Part of a small language model's weights.
Size: MLP 1024 SwiGLU, vocabulary 32000, 90.7M parameters.
Architecture: RMSNorm before each block, rotary positions, tied embeddings.
Training: a variant of SOAP for these matrices, 981M tokens, 5136 steps.
Each number is 500 + 50 x the weight over its row's rms, rounded and kept within 0 to 999. Layers, rows and columns count from 0. Numbers have three digits each. The size before them is the row's rms in percent of the matrix's.

# layer 7 MLP up, 1024x768, rms 0.0978, rows 736-949, columns 256-319
098:605447456598485466436459581509504532494622535464525506526584546507465564519497516568444530552530407510514495525471485438537457517567468471504532373531494579460420422545512501547551509462599564
099:507439562517529470490553587424608525499608487442598474467484424605574535504586549496596469463547473438453464502404402478525526517563532423604557476485487528440454458482484496423483517522533478
096:527532490567535441514491499479415424460503511409500498638456497630446483544591501527560545516500525500443495586530493490438521469471383525534569499576436579492372460555549451496419453413432480
095:443524544532458526509481484513581481543494596487492501526419428450530503531534436525481500531462538493539518478412513516508390498480496479493518482514504550540537560519508415587489517446482493
097:432530498498396488341557473518546523423571521496484497461437508436565446517448573494569443451536489447558549507477510487519476499521466504527383506454503465544467509567447514420510539433455490
104:566414588553542553580608450572488415479530474499545537413445463467373405495525548509552531502566508436575428530572445463465389447547487406562518559552439516427483480471437598588454502501446536
100:525513482555468461461498495391515494524533556533493557513527435460443450596392540543392574450506506484552574507457557507478430477506477495523531471624507567499492502500537502507526473510460415
096:517508551488488425481514507525478503537493534541434394464477478558558498477529535595541423516516486588476460497520435507463546506443550480526476535490485451573503461535499463490509536514553467
101:535611508445496407553539432538387529531498499473422476566472476444451545539503476446493469503399508409479590578592530534487476480511535433487501508498575551561433440504529540426452536453499415
114:380614481541464477528497502490456485484467421472513536495471488452482486513477527499518557473613375420549510537535612451485551457463464494471509593486434505561554501503475507511493518463508472
098:476430439538571522485489499517520566541533527550465467524439532531500624524480487460512416404455392510510448516507502572480503457464443548507428422471423502467499529515560545481540474489494494
100:496471497481510451572572536565482555588550425453481509617537565466488496468523449553573498580469447523581416528471529474535524522547523565560580537512548507416523460519452476532483444495463530
106:414579552496600467445577441609469491552604546526552530444445486491603497510530576544495517596607474494477577419480461495586576518506528508487520440512439465510493491675542504540488456540561562
100:501455450524585491569484497530500459506420458539481532481551490507567441592553479539540538553488523451565509520581494537568464454428495513507482477471590528530480544468446601463468466536493532
109:509502470397464465525444473475596508448541533536491605458517548549388492531558495449538482461443481582566481486504566423432477506603502528497488490521503503481516509519536463442510531442530615
100:460575585540485525389530567612469452463609541522411467518545445502527514517428523527509460458503452518439422462448501450524449513543523558480527512626541447393493507530566505555586471482518573
096:527517539511511515459554448493572516507462556492433496523477400385531412547468514515472467527514496462480504487534590466412456521512548532411472537477520489533469584477478497549656530512469517
104:469483625562496459509465587475585508525414540470534564489440526451554501535477554486523511535439441495548543517394472519543530513455496492501492581457499481540520462449474511483428411469521506
103:663449433433566503533490453553543466478562493457444513428650497437422479421498477533512448529584561448573424487478468489503553496477395615534477511413547551496422559444449539573538520593392463
098:517520414547470515474519418496513569536537492496486521474549403552445462501525385404598486480469480492452562447518525547499491522509476452453462494464530555488543556470495478466486547508511516
094:441474508467421486467542448464449567494484571476614626463406426465566509520466563526460476487473452603525573391441511540505372497498413479437501503533501568482568544461483410450558451539483526
101:449488540471555613453461533579547555417449544500571450432534505527512604554435534511554579597520539524559504605523523501483452525525531575509526449534580488465638475556496621567504396443537536
103:497580538361470387530534456385549460428517499508458451502569494454478486470428451471560507437475529518575560458491568554516521508558525503476542538493459601480543565554597456482494468528513567
095:477459521403514506531449521490497576469465598569401489482487489456493568558498562422555488504474457495492546490442448491520604504599459549447586422423569547570520454443415492531555510491560587
102:470434549529411526496553444491507647510494508447507547530432536501504536512445611536432469515560508555489526490403575545456458502495592536500519456493494460413514562510408538512407417533471477
097:518436542460487504421490507573541536546540561538522492500481478457476522583418457475440469451476470519458495477510505560497496550523537442572418454445465338504432512474519572416576485500514511
102:534566545432619550490634597591523443488570593482347502561465573549463533484534508519545555476515463542486498493611509499475492472463456492504516505520488503595467535485349475519479470591557477
100:454465438440539428461479479539579456512475453508435555490536500489507473487488470524582503390508481534494569502547462514362475459517530502438555505485474514506521495549487474561558507534500555
107:450499535526549529563511529522516566541523535446465528460525566440457528512473530470502580558543444537630586554502438509553410517499417553468612494515529486460410517504542484457541469421485498
102:465454395497482437478535501520500488472496521549542485533428425500479494468537528430533490504455510447520424502491463420459472489516602622453359479445438438429427510560411580539508590496473476
100:531515446501505446493507515558465462478427632458508465559454444501368592569491536425497631516535519586537504478530524459525510469523495378556567511556504497513461473509550473493563406472520559
102:462539572463530592474441550576504465491440493440472424419536515477443523453539437347519522562548526542468442566359567542460442488567480482492488492411459533409546550423489483514441456503559417
105:444476509550423496436452611582483571469474555498554398421499509507469419569464489533440491635578540435527483488425430480565534516455483618572498442521440470561416481589521393503441521511425412
104:449527523565537505501505495505518538477521577466467459520467526451500484373574536460525535522440484488589534528592476473557459537436497442516494498460550504534447436483395528514501526542483506
096:530525543532545451369489410428447509385454492521584439534489529485537541417491518492513491538439479457522495420571526523513497465522486388509463489566455527486526518529531538554454442439507549
107:572491481498419510434546502470458556457580564482435489502510487542537369424489514550604436486479458520465518491515565508434497481386448494530489549556398492503509502458395476463509485455497472
099:391436518473442436572518491476509497497471537483484433539506491420543512564453488502448495428422473526492524442518502524523488489478491539595450459531429529536553389480514443671414553537520435
103:457638515441474541523444591561569515493523525507490545477448522505633486581507533452450530543469536466481528585519469501602460472555505514478583527548496497558500529440437478499440528512529531
104:506458544485419467547456451526583514481468549450571523441508492546517679419521505533500572570444480471539549499558547531541522516499539403513460584481496434450451485583552540532547524473521444
087:437549461442476506499536473568449529455509510445525587487541550507483529624590485531448481491458512527452475455501551493511620512407432536478532546541392418566405539574510527449533490489502452
106:442530499577565452535470491429522511488480503490495547485588524439601437505493525449581439449440551524469450453540612437453537542590533520544514486498488486654506433532512522553458498529461514
097:442496517511523422548568462571533588415523463510427479505559526452559432524511395439422480471454522468483517487531549507448419468540445420482469607514508468587538548513531459501488516498533449
097:585567489475527475618459491437553523551547544547471552471474525475555457471553519535524541521542480596489460453548527491529567484504384513488392555475381513543489464477445459447528414483540455
098:446524571445569459523505483505428620565422535423408452585556500526518505447530462455548515466500513436514593536509469488493522480418618458446509505484503476468464505519507560398411534612524610
103:527493487411452513597451434494527487521462503487434614530523583550463567536520558505563486508498433459522604407526468605436407472481559448544384444507479490471399458382532474412467440538404483
099:500573503534456516469429414493505503504482474508510558437493568535453561561472527529474537491524567450466587517520532458532384539451517641375588590510466523455432519353600474515505482549494504
102:429507347525507440538526529482522453516535395531448495433456533467471449472560526489498538538564544628568451430463508493495483482458494473407490610499520463539451500502485569520487417450499561
104:510476468529504583419522546459518410464490501578531467466500450419417381505473474494450514540512588512516363498442527454442518521526527526443497547473533482519487605500437510574408508490504391
099:538494615553529508477516519479559509561555472529541488519480538538579506539467502601439541536587521472482514567462486508450545518426547576478460430561565450567493542562518572457538411441605536
100:542417483519519476458464572485602511556485509513549497475461554464536525553495453544461515584647464541553530576459481588574604500506526470516513556558582514465510506523561538454480457492513562
093:547471495476490526454533540481515567548427550494545475493536557493490442448544380483491591467425476484540559493431557512553490480440425531543526495538506544504435482480507529452540476548607428
098:575446482388548617397498505500477512484412448474469522497469456430484528484504432502541519556496513532558460510496462478571545498404407530506552423546530520420501527581502516467546405499493480
102:469486573528567561490450463516525510380555514490505446527513433506542542500561482549500505455549490530497547464503490549483448523469427533496487592444526599597501468420517519457549529465463604
098:511437526530572590358607429523459538550476523480480410504484399457493555489564558568375460447454438501530517511461533456551522506525509564506516539451510488581496515567452514411520563634578493
097:454502485473390465486545436434501509565557515483557446463517435459531512515554406474487419529502544476569583522532490481527568482483446497506573522535415505480568448484460568462502452488559535
097:426550487527502443578565531507556579463563497555431480332501584389597434552536466488581492449509540511574545517496513632486549489530498517448563448495460540516552464449456565465456513486477461
096:509430475439505455540546527564512479478436520455551538511466515471463471550524509482528540516491585544508523548514601535473455495584497499513454590456470478456496456548541464633404427423482486
096:452539536518444420464493592521515605479570438503513507447511514477454431452487508496531428417498521432526509482442472520512513523556439528504485564534476509407624489485546511490511626554532558
097:519497445473523460417521487498526515527476476538504493562612539568552592408472488508500516453538488571516425492486572453487559486378599557518520474525449535493387456378461497527548454462516547
101:535474474500466588532439521525523498475426453571452509563590522622634542482445454562467574663497558495459533632440478476472500537526539521556589500543485378541486441430514433455420511441513432
096:503454435498508546496396451499574532554529552454588486441561523463473490500549504593484622460550554477459484453412602485523489455382491545552465528514481451549539500514679571521467432488498548
107:545503474431429437561401514566463481540573502504359503573464480476504510551493552498508533502515398472434566481513552543513529493525511403479510494513562474381505437449548611476507529495512490
097:550554550567516591559369565538475535540462419526546562494546529565580511573518624536467405509531469444501587484487508529501533526463567464404462443495534441402523464467412470503479470536440436
099:503535497584511586492412463514526430467433425548441491512539561617595568454470505525488449516579540537592448520451577528520524456512533472350556398474585524501492480385530454458479575459500464
098:533520444502500598523504502522492464449569493531516568573471549582563444364493448474531442522537447570528544568559556474484547501431422456448473490520566487430463534456373534462441523385520508
094:513428487494500496486463517510572508476591534595523512540489532524500376440537475606521572540494515479515467525391536489484471476402409519415559566467424420420487446492518478489622526380454483
106:516521418402502550473460521536482550557478439491469550501495476437505469409497560566513452508479506467516429472528503547440452481507554594504465605571414520457459588448472444532405461516493529
099:531416524539439536467529533454514514370602527441419588501386526386430494492400555546515481578465436515525427549541491552506481534551571470518539480569588470504522613597529542462471511529419577
100:468422366435467552455521500452492538535489506632481476537611499492535603514544533492478507506526534512512508450562479492519507474505487559479501506533387506521483451510474507400540545458469639
097:541494526537451569580491552468410515595419509487461453486563482568506510500506479498483511516515489483437555413529470500406505508461548472569509504489501535515571523531518469548497505577568535
100:502589575453527518456505422605447508526470483511484472461537391507527544568486470515562462492498533509501544478542564545502484510449540499533521483491469483513518502521456556504603486497534536
096:457509468506518630516525533578545492542493513467589526495401452515482544421512563492549578493506576548515534470535547562512579473497512593573473570577459560515479486453518423538527453580593561
101:456439541408445557587484477504567374415418445467521516529503447455500494410648487564538453461499466574583511398551542540514527461528453541511469519547572491479462517497588464514525503459532395
102:417548451500526542507564462518587475524486558456435525488500485551455469556458432477486518480444504492499522481482479418556506495485531507491467483459401509527504476507429381487499483525472499
099:491569525530499550561576429465546458579547514630543441504471521458507469480490512469503513474464398428636470531506468572479455537500471569455495489415497468536463470495491488551558507443449454
114:491549539429459505645550512514520577470444499465601516536495488606458532506541537486508487615482484512500559518491517493590524476542484465420452459494522505485527478480445437561452424469491573
093:551477553447471488612509362528399530500496475531481512495590544430473434535427421460454542519408470505462500457526499523601525446480530506565402585489546473478448536488493516440392490524552398
100:522462515441552483427558490518508436449547483542460588575494524538485538418463589422494511438571499452443564530545550540459432496471519455464470473497502469514569481391539484441486618530538402
100:552503585458541594476500538515504438513521482485443518413521614552518526510580471580473599634537530458469611548542495439473422449504437627548539456576557544516456552468508508486413478542457554
107:522528492436505526494488464478605593454438540522463487458551472438566392476531464515519496596476512477399556497516509474451525534489522540577491598470585496452555536572499508511499431516477433
098:452529424494532474562461452400384451513398402500440431474371537530479483464534533509595495528483487414517584458487508519462442461543497439442437408472518571497479558471565475533456512574528477
097:491420556489487485490592536478477547489582503463471566536544420491519351493483529558571519457567440525575472506514634481585464473477546460447551448504444426511561561534473530470501437524508513
095:573538476482574482476503425432470484525558512429528491479503473461398510537453467593451557518531435503577485529556534415420445486524575508478566541482453429553492534495600457479507478561456570
096:562562516478520444518534568556516532508520565513538441456414503430538481486536481581457506523586428430550416414515511407510520524503481498494583523421510456550565483582540526494469492418532532
101:418493493512438487534554453509562497424524495456463552509475538430451519391484447479536502539441479462391491526527519520573430493526563571563471545540518486495406496419444518509512532575465513
096:510467509450475467536605486459567469575526580506491463472506550537549489500427453423549511516473513418473441478495483524511496467480474525558559604488487544415534623521447523445437464515441491
103:517542477514529471520494595502450516486521501431508559442558513463505526425560391528436506560437372572493547561479539604548492507555523470519432533539386553523502462547527459442560442451470463
092:545515484528487528606513487402373471531466520402470569484509504544444474548463483537486525546441424466524477580504446514491600549596475467529468513546515533456612493542456560498538510438502564
098:388522425480544424472523488575478506455494510518491537575510515527548573557466421438487540491502465524481536426486484493462404450516539480563515583494453462505485512463504518522611512490443545
099:512537553552502566491430481553546533509531525579593539429437441565577596472544595427472531512423476491592466440612520505480502561504587550597507565528486552469521435453519516579481507516508541
100:496525497492514509464538433513511494559484431494461483479440487478541487552518586564529531488473445455435516516537518527614557559438426510577530577532485569622461487515466513522537507429488510
096:507438492521460448472493463442477549405535511506556558528428480531470521485466593488444573456468412488481426514470503468569494452532542506521551435540482592503483495508461488521496458460454516
097:521562541429393483565520508544433429424504479478551516450380483545340518502513447465493506393482420489558463498591556484466550492524456481430524436539556513503552498498526480460479584465419486
099:437512556498458432551340462513480459580501486464459417505530594469469518576521524497540469630559404467477439439479449458537535498474502414490384584560455435501462485491477539535469474464507464
104:524543526448547445536423448472514452497433611515488488514530549473480463556478534567511506504534451521581475535494484518516489539480449522594441510454441516531510537459528537433496449525383531
096:532420467513479478464541524599468452512525505423588548527492533605464551435542396471570536492486459484465524569402490464604575528527358533512530459553553496550460467614443497488520516487453522
099:574528460577454519610468558596475580539468484518487567477506503534519589491534380524465474558511531522441412490499554517515523483409473510446573495505532463546525494504572531399557460474502492
105:503480455551580541430530463497595520414510415581469547587499500498484528522533446501490501527584430454558455526466537466497532519427472486554384560494619561493538524421474569434655475498537523
097:486625482505519500487492454465494495479533487455485530435458540460484512404493484397447520604427524374549474515416499513424511523577495516470507464478548458581482480396427524440447522498481467
099:523558540519507584470503513538472464527533537520574476439525573455466506556489506520523474545461512489539575469492415527516407496527571531562503539477492547460469463531434565403491450518380488
095:508462660471455541431372614488635486449493558526498509433434526454489587440455577468461497451474398501473469458469505568458548549483517506447472430507519503504552493559415525542529428519489487
099:429455462547503366475545602432521496474475413501620536451579531484538485523477486374441460434453506488415462542406437643553489509435461427443628494493506537465583536534501516554515489458395543
098:502505482481458505483457447475547576473520511579430465532495390561507474442484566499454485477439506577502528470517451411544522485465419519554524482580488544477564466574539425465481533485480489
096:472511428474588520539445426441467496494534518481416520453494599547565521580414558536532488523501524497564543490553531531552524527523471452482577384551493450497477542505475473435543568481503540
101:462617553524481525554514425425554457503555540492549571466557446457611423384537434475503447513597589517534545576601536481499591451464511481539425471453401411485578529452544477453550534554531412
101:562560539553457533577393515394496411564505501543518569532434535500596667449546518517499584544569639575492434453497464530490469468517478515471607473546589433542553486472482463522520504516532428
100:404405465464478497537532486461492536447450445485439453522487416459421534387408547508501551531560475445476583506486401501462476523485460548545543480487492418499542511478566459507423456491350447
100:512501399564461484531490506527518478500447557501557465447502517481538617362431583525405414468556457540575501546500477492383524512532467503521536488455545510451505397501439511532493488529445616
096:529538457552523531532465585544457504515479478458490537547428498614511485566481532471478519436541482423503510469409509534514485527467600480541589433476522529568489426445484532436529575459510570
104:401516492481462588447561523565547448494478523550493440455491628464576433516419536504471513445527553499547547597504497421534591472478546513458502457549390547487501481505430448547457497456498439
096:509510533535481536449502487455518526499558577480540519437524524409430545424495534576388504417634438477489618566518400551488460509468486484534543551468511465501486464564593510489543509417422521
115:565514447527534519504534491432485531435554394422515495515504527434491490473526528454590414554500476533574574421447521524562585521486472443481481425461521411477429439472487524512599590487508537
100:461467517376484575448464451472528550426590396475492479526435542511519497609593602555534472528540557512529503525453491455535547487460543532491504523444445583478496516500483507491432569466532504
092:517530559452557515453521519487504504453473431465532521435453478457530463474543521483511493474526515410524447494416539390574573478535534510444600485425479473550468402383600469493548485515473440
100:440519535461501567500442500521567463541534518514535443568519560545417517495451478451585473515529470434398464600517591594511454502486495569377581405545437499449661571536467507365490568578475498
096:457512489483519543560459458407551455553525536487530446449517546520526482498482553573458555402543488413497545417500466523446553505612479543466503594468445482465427432547608459487494435499474558
099:466501547467546529513454467493514490445463392445450578451633497444498544470560554370489518506471575443501541554473432507567520546537597578460445572558411582538561474434429504522534521425520477
102:493540470534508477537474443438506461512599483451497511548456525524537540516486494542437546560381528454475501515453493521455526490528496496459495496500514480400421461501481477596551559503594467
098:495411483502444529540495567539492569489447543625559397439460451491466530479554622493522510482579491416528541494475482412496500460470503548448512541472607514513550461532443518509431553536478508
098:441439419426430546535448595474564507555460546575592472461540474432449480525394420454386406426515427528539505489465492555491515518569597473465583474599414568507571521447471518457452496450508418
100:531589464509480408481539534470499524430537443447575445521426430549550476451570538541426508529499562459484405502536471508494497541513486550534463398480530441420566451539501532559562480504572460
098:553509472466519497456506590587428490413484422448425427489548523519505489533458483495450514552548503538530425564597485458427517500482463471490546463545482479528511559561533453556522407539431493
101:446558595506504535507418510500411461541444496481534521554526505459519461606640480518528481495507555535439476451520504543376524412401461470488545503545449445498526564484487460512450503487602418
104:461535559535508412504518466480538513566423501496505567529543472453558520509503542457497436455510471479571467452516481457417469510437438509416514542484463425566496493514465462503473529483491527
095:528460511453379437465527449518477525520532535531437484442583523524469510538512448454510454377491576597507558515554537427458595531449553508424571500551468461499524517489514439445368450446514448
092:491477501526447454486561457522525482589430495565544573533479446460464512513483474508516533499543507474515488412513475469531516493460480469591497572483523493484542468515476495543548547463555477
099:547515495424506523467440491439400504507584515549529482559483518502548465481539532430499486537471460549460450545492481559547536550520579536583368495418454495568460412589440526336457587483504535
103:507472441579511453519543487550504530519479431491516485609554444484543587509566534500531500599467569436577428447446481442578604494527528475449520566499445582479521497485538501490599556502530467
114:383492483461637465619487465455490426540567497514369506460512437561455503482490436516468494453463552547495464576532561446511463528540486513511390491473419556498500501521574468540509484541587519
098:488566510517521518478444477508463441498440453516491440574507442494522505444476484485432476558502500466552419460464459440472579500525469528532471525516451508464452570578546405511461502518443447
099:460509454475528479518469549547512563539483407503503532488537530537538505559549535497433420579502484545484507458585435483557551538529464491479505487569487600515522564568448513537498508530403439
104:463428502489553468450470480586420536534536514474513392540372491620484549577444518468561471528572527579441494434628465522511563455477559565535479482514495585555514511567517488434470440531520465
095:411456570440472417505500551544557430621520650592481528605469478520497403466439472533423476455516525485468480504498476445565453488494547548529483574533496510467552533464558531505513487436521557
094:528535488402573572527541583476414479495564522430466466495513577455539553517529497445527572496472500439412549513491508478438553496550536457433491539500408499507542512478509542446499482534487485
106:537539402483471539385516460535546456482533367504478565483441466550525518504570532456541534532464476460470424518566398555598505511468490543460530466482536551549557519485559467473471448452520550
104:495474542456471493481442532497510525542563529453477571521497441478450495486509517458541386506400414426572441484536547531491557501483446485517496599488529502539519473517497484572489488506538506
101:518508541557572542471470435494540475461439380557483482509503494502522473460565500594509504456487399367474498454550463453432578469446464481399456460477489481450330487503499503425610522532426553
095:516444564560510534499557459463354494575522439532458509492502515582501524432499538509481385483585510547504596544478568422485445563480582477547430491464392450482515521518547556516588429465531548
096:506478462524479501544512566548487532393472551456455556536495531491420525444422511449477497481554562583518488471522528514424490555518534526478487496510517360492543506686473460463496472482569464
099:507488422441396523591510561429437468432504482508512477511476510568496541462506438469646468497553561529478500477484498545508545503533494486518530553521499456575371538416413463457503554397504524
099:470474562447500415517481462529453463442420506538461454543531576471558508536481473502414486511523521481555488621525547393464655548566526421379517532513445483482440500496455496484583490535528427
098:482447496530445523523403502432503483521481536463478545546507524494376472449508553612512383481472537491432528432551532510484466513424545557488580506431494443588564509492450561538544504466518469
102:503410482451536526422474495463455526457504560369493456501460437606516408459483472524536490475547472530464552475554537490603471570540498613446537437469473503486473462585516562450429532433532566
099:472548506473496508509493530555482521541508603427515498491521534523550453514481584506467496422532521547514442523471484535555456503492597557534476535491480446425496477462561465520591384488518556
102:471494493514459498494390459384483443482499487530478472485455422475531447473525480573428509406490476453463417465530482506509558499536517510529484431451501507648577428460455390486420504528522546
098:556440549451440562508448521440401527383521483495434518456512534532555524525523496473598488491463439575506452485439570601529492514562462504508513572494419469506464489508501473532437502510520584
107:499486539539518536420469509541563543468482503516536470509486517480458479426455498423543526513530462561459525569503470473541495483475432472572432497476475491426587413537481568545539471546559470
098:560527457473579458531489488453490567439503476439536535424566462574464496521504471497471537445474559504577509455454514473563541515442578464524546474560498493486474470484529494577410523461445521
106:415505518505490460502512575507537540444463567611474525509533421526499551538502537515501566394495590554570456515576467463557509524551485554489449492495490483563501566570411478502583448481593481
099:561445492490534499453450599471499504537487607562482482530507524499512521470517493474471524488566482551424488460534529491450522509579513415472578559396449540535465454478531501516549431488588430
097:462472518433487393594528547488438468569488544346491440506436502497460466541492564505488443541502591503481539381541523546576494495524445510473538498522447529559471503414506469509514569584501500
114:507524541586607594534429554503553426519482535481539474498467491406470483522432464478522417522529551483502585461482391578539546514502513424476495496572536423485487614544564525453456423401592498
099:521441578437473462475438585483488513593554496515530463478490481457419429517401516531507483488513513592524484559552482502531473470522475513508543465507538478470507450476387488456505439419480542
103:489529438473548493512418598485467413484462493517479470587407414534478473491498580501431504601567484576427450466477466573435462499509526509559541477285529503456493479492562462409485488455561451
106:518500474523547558521513589486468448455397553555570467551419457559545497477626569505447515501628441500537466545532567457440406483636473420443603465516566499633565458535528563463541493452537483
100:507479496568509420501469547483392522581513445480368457356534587528573460558537471602510550529432451477500520578547553506521544493486553416572510479477447478478533496527390491530463592531540511
097:538462538530458480574499523497497444570501466469538438456452549459373540445524523466507450452457520520529372427521516476444492517579538537528420447465453590512498428498498600473504545559569506
098:496432521475476573487482569484516561464449506469443547536555403567525481483523569515542394561516546501506572397480546573430578525433547538528476559536534485572574545460504550434548491522550486
101:565513490520560545532593501451601455433497570500464503500591469498524422439619517402463476459474521463564505548464553504476426581479565484380531493553552571546503529474522547585520606472480372
095:522428503491497475512508435576565483545441485495372558436559544493496492544527479562503499527450528437516513490448560484574440500445603451609435503490538569518525469518502543467574454509527574
095:548492507468484463430517543506404451509430487455565450465512514502479388563443500519519447563540551494434441522669514401566482513526540474493494533475504514423455593511574517527515480555549503
103:480486475585417582490533506422435464483478527436488556449554547420527467484501513436474475426562450507471572445434464528526393524473538573407527436461455480448547585518558461497539405505577479
095:484538599425406509513548471551505607561499508551538555478451521498555539498553457545445494493553425527552515606485521459494495524442430401530485456536485425426528495488496508461518556418462456
096:522498484438605486392470541558604462591484485410556461586531510500483522483550506419437497537560570541578578445546500500478474471465423472441482410422520529504475362464519522485471551536595450
095:508427540481515560461416539445571510465556486494550464558516607491532458549396463521596453669459522479500391587555614558430560484550636566486481506478436497462539502469334510459392559571579347
103:576499520544515473486461394545448502514515522554430558479544455457460557439539485580442517495539534448585472501571493501549465485441442450470452549490495527420583453587463573582465558542496460
100:541472558536517525426551542609418561462502640414438486454541410465497539453495485438472532497500484505529546503456492514493493477488533540457505437454466468496507480531426505483499393512439429
101:532551367405518551449433466472460497548530579541508521549591454487503487529618531514454556378512471414567597488449489566448475450490434491438533514469476425532488550500554435490497627548522425
105:498514452444462502484467444403502549428483482437382543541498540478522483376501465540512539516469513493541489500453407469462491504476553413490383509534465424496512510558530518497530519578451587
097:539467512485505426474488438503534536461460487456415468523435463474503559450419559450497504450491473534528538531600515431457460496528528465603522558505527543419492478553511574590459417453501408
105:541552499495445459584512428526519382439603498554527523485460591427580507466509522531595493450419595533542464491557469438544575481498489492539464503526517526488478454536523532549449506533518423
101:523519503437514526451551518486497530462575426484498473558450462423489454489517514562528394510523583571349515480446479480479562509506495574492451581547397501544506541543569497559482481408449537
092:523505463517424549481487561435432475490512483566490567525569404502463540524525519457490581590549464535493500533581562498468578430487436549535551494546533543475521532614381499587461540571394570
103:483559495517504547534479532460522468393503516487477466407540505521650465471457431574475511466496473498501516607529559487431457436475475508505569480461547522467519461532461457513442562545488544
099:521502483501449481404437440500529496535586456459381477496533590616538485507535452515459462440539488477490461533479454547472504487508485517507502568560529416545477473467559421517480471437591398
096:499412397409534563487395408553445567521536496492484546461453547461462482461543521472562417536544507643531420494488496450551461478542505534420544482490435426464464487492536533496434521586460561
097:410502448563568522516544535430511480419457542515509444547538552491502451489516488504551540484559521515505535530568524537508499471520564528462551567534586489484510431402498522477500404393454417
114:366385466553482417445399534451468548508376507485556566513530422502440421528490503559490483445585484451470501485448514398460492563512515556491481453502451452441452509489476499497469483470543406
096:459529436485402516525504448498417449561473567461524437521471475526565544391547500525544558530527518514492510418494513496449488432501483518501457443508472566592478603487589637489469558496495509
102:586433405501517480565514479560448500464546557537472636484468536533541550451419507489467590498542496424510493540497557411510523498474492560497507570438551606434500503461480418463447517501496552
096:452456529461477638529572566541461471507459463454449497508506522453505470511500538516457511479505503425497587536457455574500532501508475445619518461516524454559539481485530611429514459451524558
102:494419488548446477487455503429480516531487445506516506430587541517529427553539439607467527495530486512520614524496435489555473459584427607472513488426487507434398417458466481463531405532469519
100:484455504593544477482562573514488579483533491562458515367551432488503548488420438608537501583465506391581399536499534400464600504520454549476530457473513517445502524450573559552511427583512532
095:447473426558572479457480489523561518534536489475438412544534537347584583410467412469517445528503543533587521556469543492524562549504559502506507510548451562525435512519552457529543544523490399
095:498528522411466472547419525566549412474474445495498457377532507485553536625559542503528492490533496469476552444499503494552481466565430554494539518470414456535472435453568558529625492505466453
104:396470483523599485386460378653475472373473502477539517559485487424559389429526501522526537575407481515555533478482539534544497474532424587549508544527484561467464537484496496478531561433435466
108:505546489486534532441514488492557441433518489575397386453524498494501508486529464531545397391473551494530465479528497497501571479564377500542459473547490648537438458545461453513498498479417480
098:466566496466520537498513526460568426461458491519538570567521497549510478484440535506452474535545495446448454454464491437502475501514556568507495481412456523479544503535520531462420503474443407
099:477518535494511512618561408480467537588509532429435510519445474538482480522526400534561522529512465422470473437440507481557568527452518571468464489512496541451555549512459605524473404577542587
102:529572485411488558531520534535448576507537441532532511442519501483558505478509498497506510541427487442474630490512554462472590512601441551498454473483471410384525498529509435531614500503532547
100:616563513438614430470523446482519497534548540409495478555514505465482504522530385504447473459563539349443458506501456448478479457476504550419543599469508449457485495509452548511533564455391459
099:472562496524537524478527473474475536374492483503447525496446412590474468529467417501563493475501438646487538477515475491342501472573483487515485406533534487532493492537506499443526595474497581
101:536541534586493531559510459522558540565489458421506455424461413536469482566635492501518611482403519413453459548465558485562495492550517465527530470565451518467533488492451360498535503450430443
103:477573418520499495462442540480500480543549538511548463544489500545459480537511494451513538568519510534472515504481512493550602496482440532521504468547502585569542570493525425492467510551453484
099:543459600487520463478515474504458461503542383465490448467466508525508531503495462497493499478585494565522514541547531463509496451503516496449432506512442565496557443470626601555496468438515570
103:529556473503427545481514475537513531549542585488541460440526507445469510441559406527557466409530533424519479561440479588547513546378522445557507463538480539477455524556532503495477622483538439
094:559460495503581499478422521464546530533402395441497570491466508524399491512536531627494385517577447486498479547476512519567485523480467478517573478465460461447546553487509464553542639539560542
107:429426597524504545573531487465426433519515565493495507513477430540509494578506532494490584544448438468522408520461529505539543559498538504469533536523456513533471466568556541487525445465498492
099:520603469505550548467500566561516567476571460454489513464551517460598500447463483515483469419462621559429576560470561500354563495436505464517475518623490543532500549521498544558518567414469546
098:486470453511552494570481453440567493548463565542485508502441562449585578530524538501512501481528539431491490623552460511462507536533549516487454494447512508506589512510461465482467485446504414
099:553508548482482530520474520444577446509533467499466538445589565542489418463524430466566509497508512471516436494515524383477393529494460465483548538511405481444465502487491469477436493489602544
102:479521464504473394482542549521586534505485540540496416474490475611495439539495533488456412394553581455505561401627574515597449542540525625584564464463495495566446546503532508477428598502513552
101:539420495496452547401478473514351414580495417513480571492439477542525473505552480565465501428529502468571467484452503553469517503479521471480574474423583648451588542569467471499497413439477521
098:429571519572540575492405457491522535496523454420537467513617486479569504529433441603523495448416492512602418426499511559470473505530465481569541487460568463463557571594433490589446507574519505
095:469484486538509624498472438487390447422564513425507487482530528455507525551553471541513519504563507463541491497471554497585475533572403461501436541531423467506458604504390488487504488529461531
102:543438513533501489515466508520512531475464613442481523504416521535490579368646508574464513480474455433504465524561411487538462514542489529575463480525385533525517495550420497473479465474451549
096:549553478481470498539437489517476526487502438382515608484494467459490479454493546450486480565527458472444491545496513512488447472514556582478471595491516463390502520424554501513522554541522578
098:536505459508510537480531537475466454499433474501506472475589530458523404495545372528509432453534610541496448564572552500417561480478467448447472504491522539480442478350519451488412503484524587
093:554507531500565537509470488529513434470538511544500539480641536494508458480511420424476528385471520532429513477489566568440557461522514477520567478544576528460491497488452499447503494545565410
096:484556505452485514552548592428544529531519564556501515491439555496366520545510555452535560525601442563548539586483619536562511494468520454442497547566473499437460521441532509468579519487441506
106:573423514556633454485445502553461543514555527501520447454498525506504559508451476579524501449534513562460537500491537457457441516491516526470461442516510519541515330514424493559543592568519553
105:539490594402460468512384474542439484520438495468494397520554543498466518486435487628385597565461523529427481559483511522555540446516500552459455579484473500509436440583512441450534554521478433
105:376553468536488504467541487500552524450539518545606511505517591571421532527606414570405510427468476395528565404447497500520533512511517555500573480518477489493573492564476536554520480476449581
105:461551541475519513510491455441466501489484447491535541367452418452539504481487445566539528528475458491469397502496554611355507462480489502590469557539470519508466469488491499466502550492462446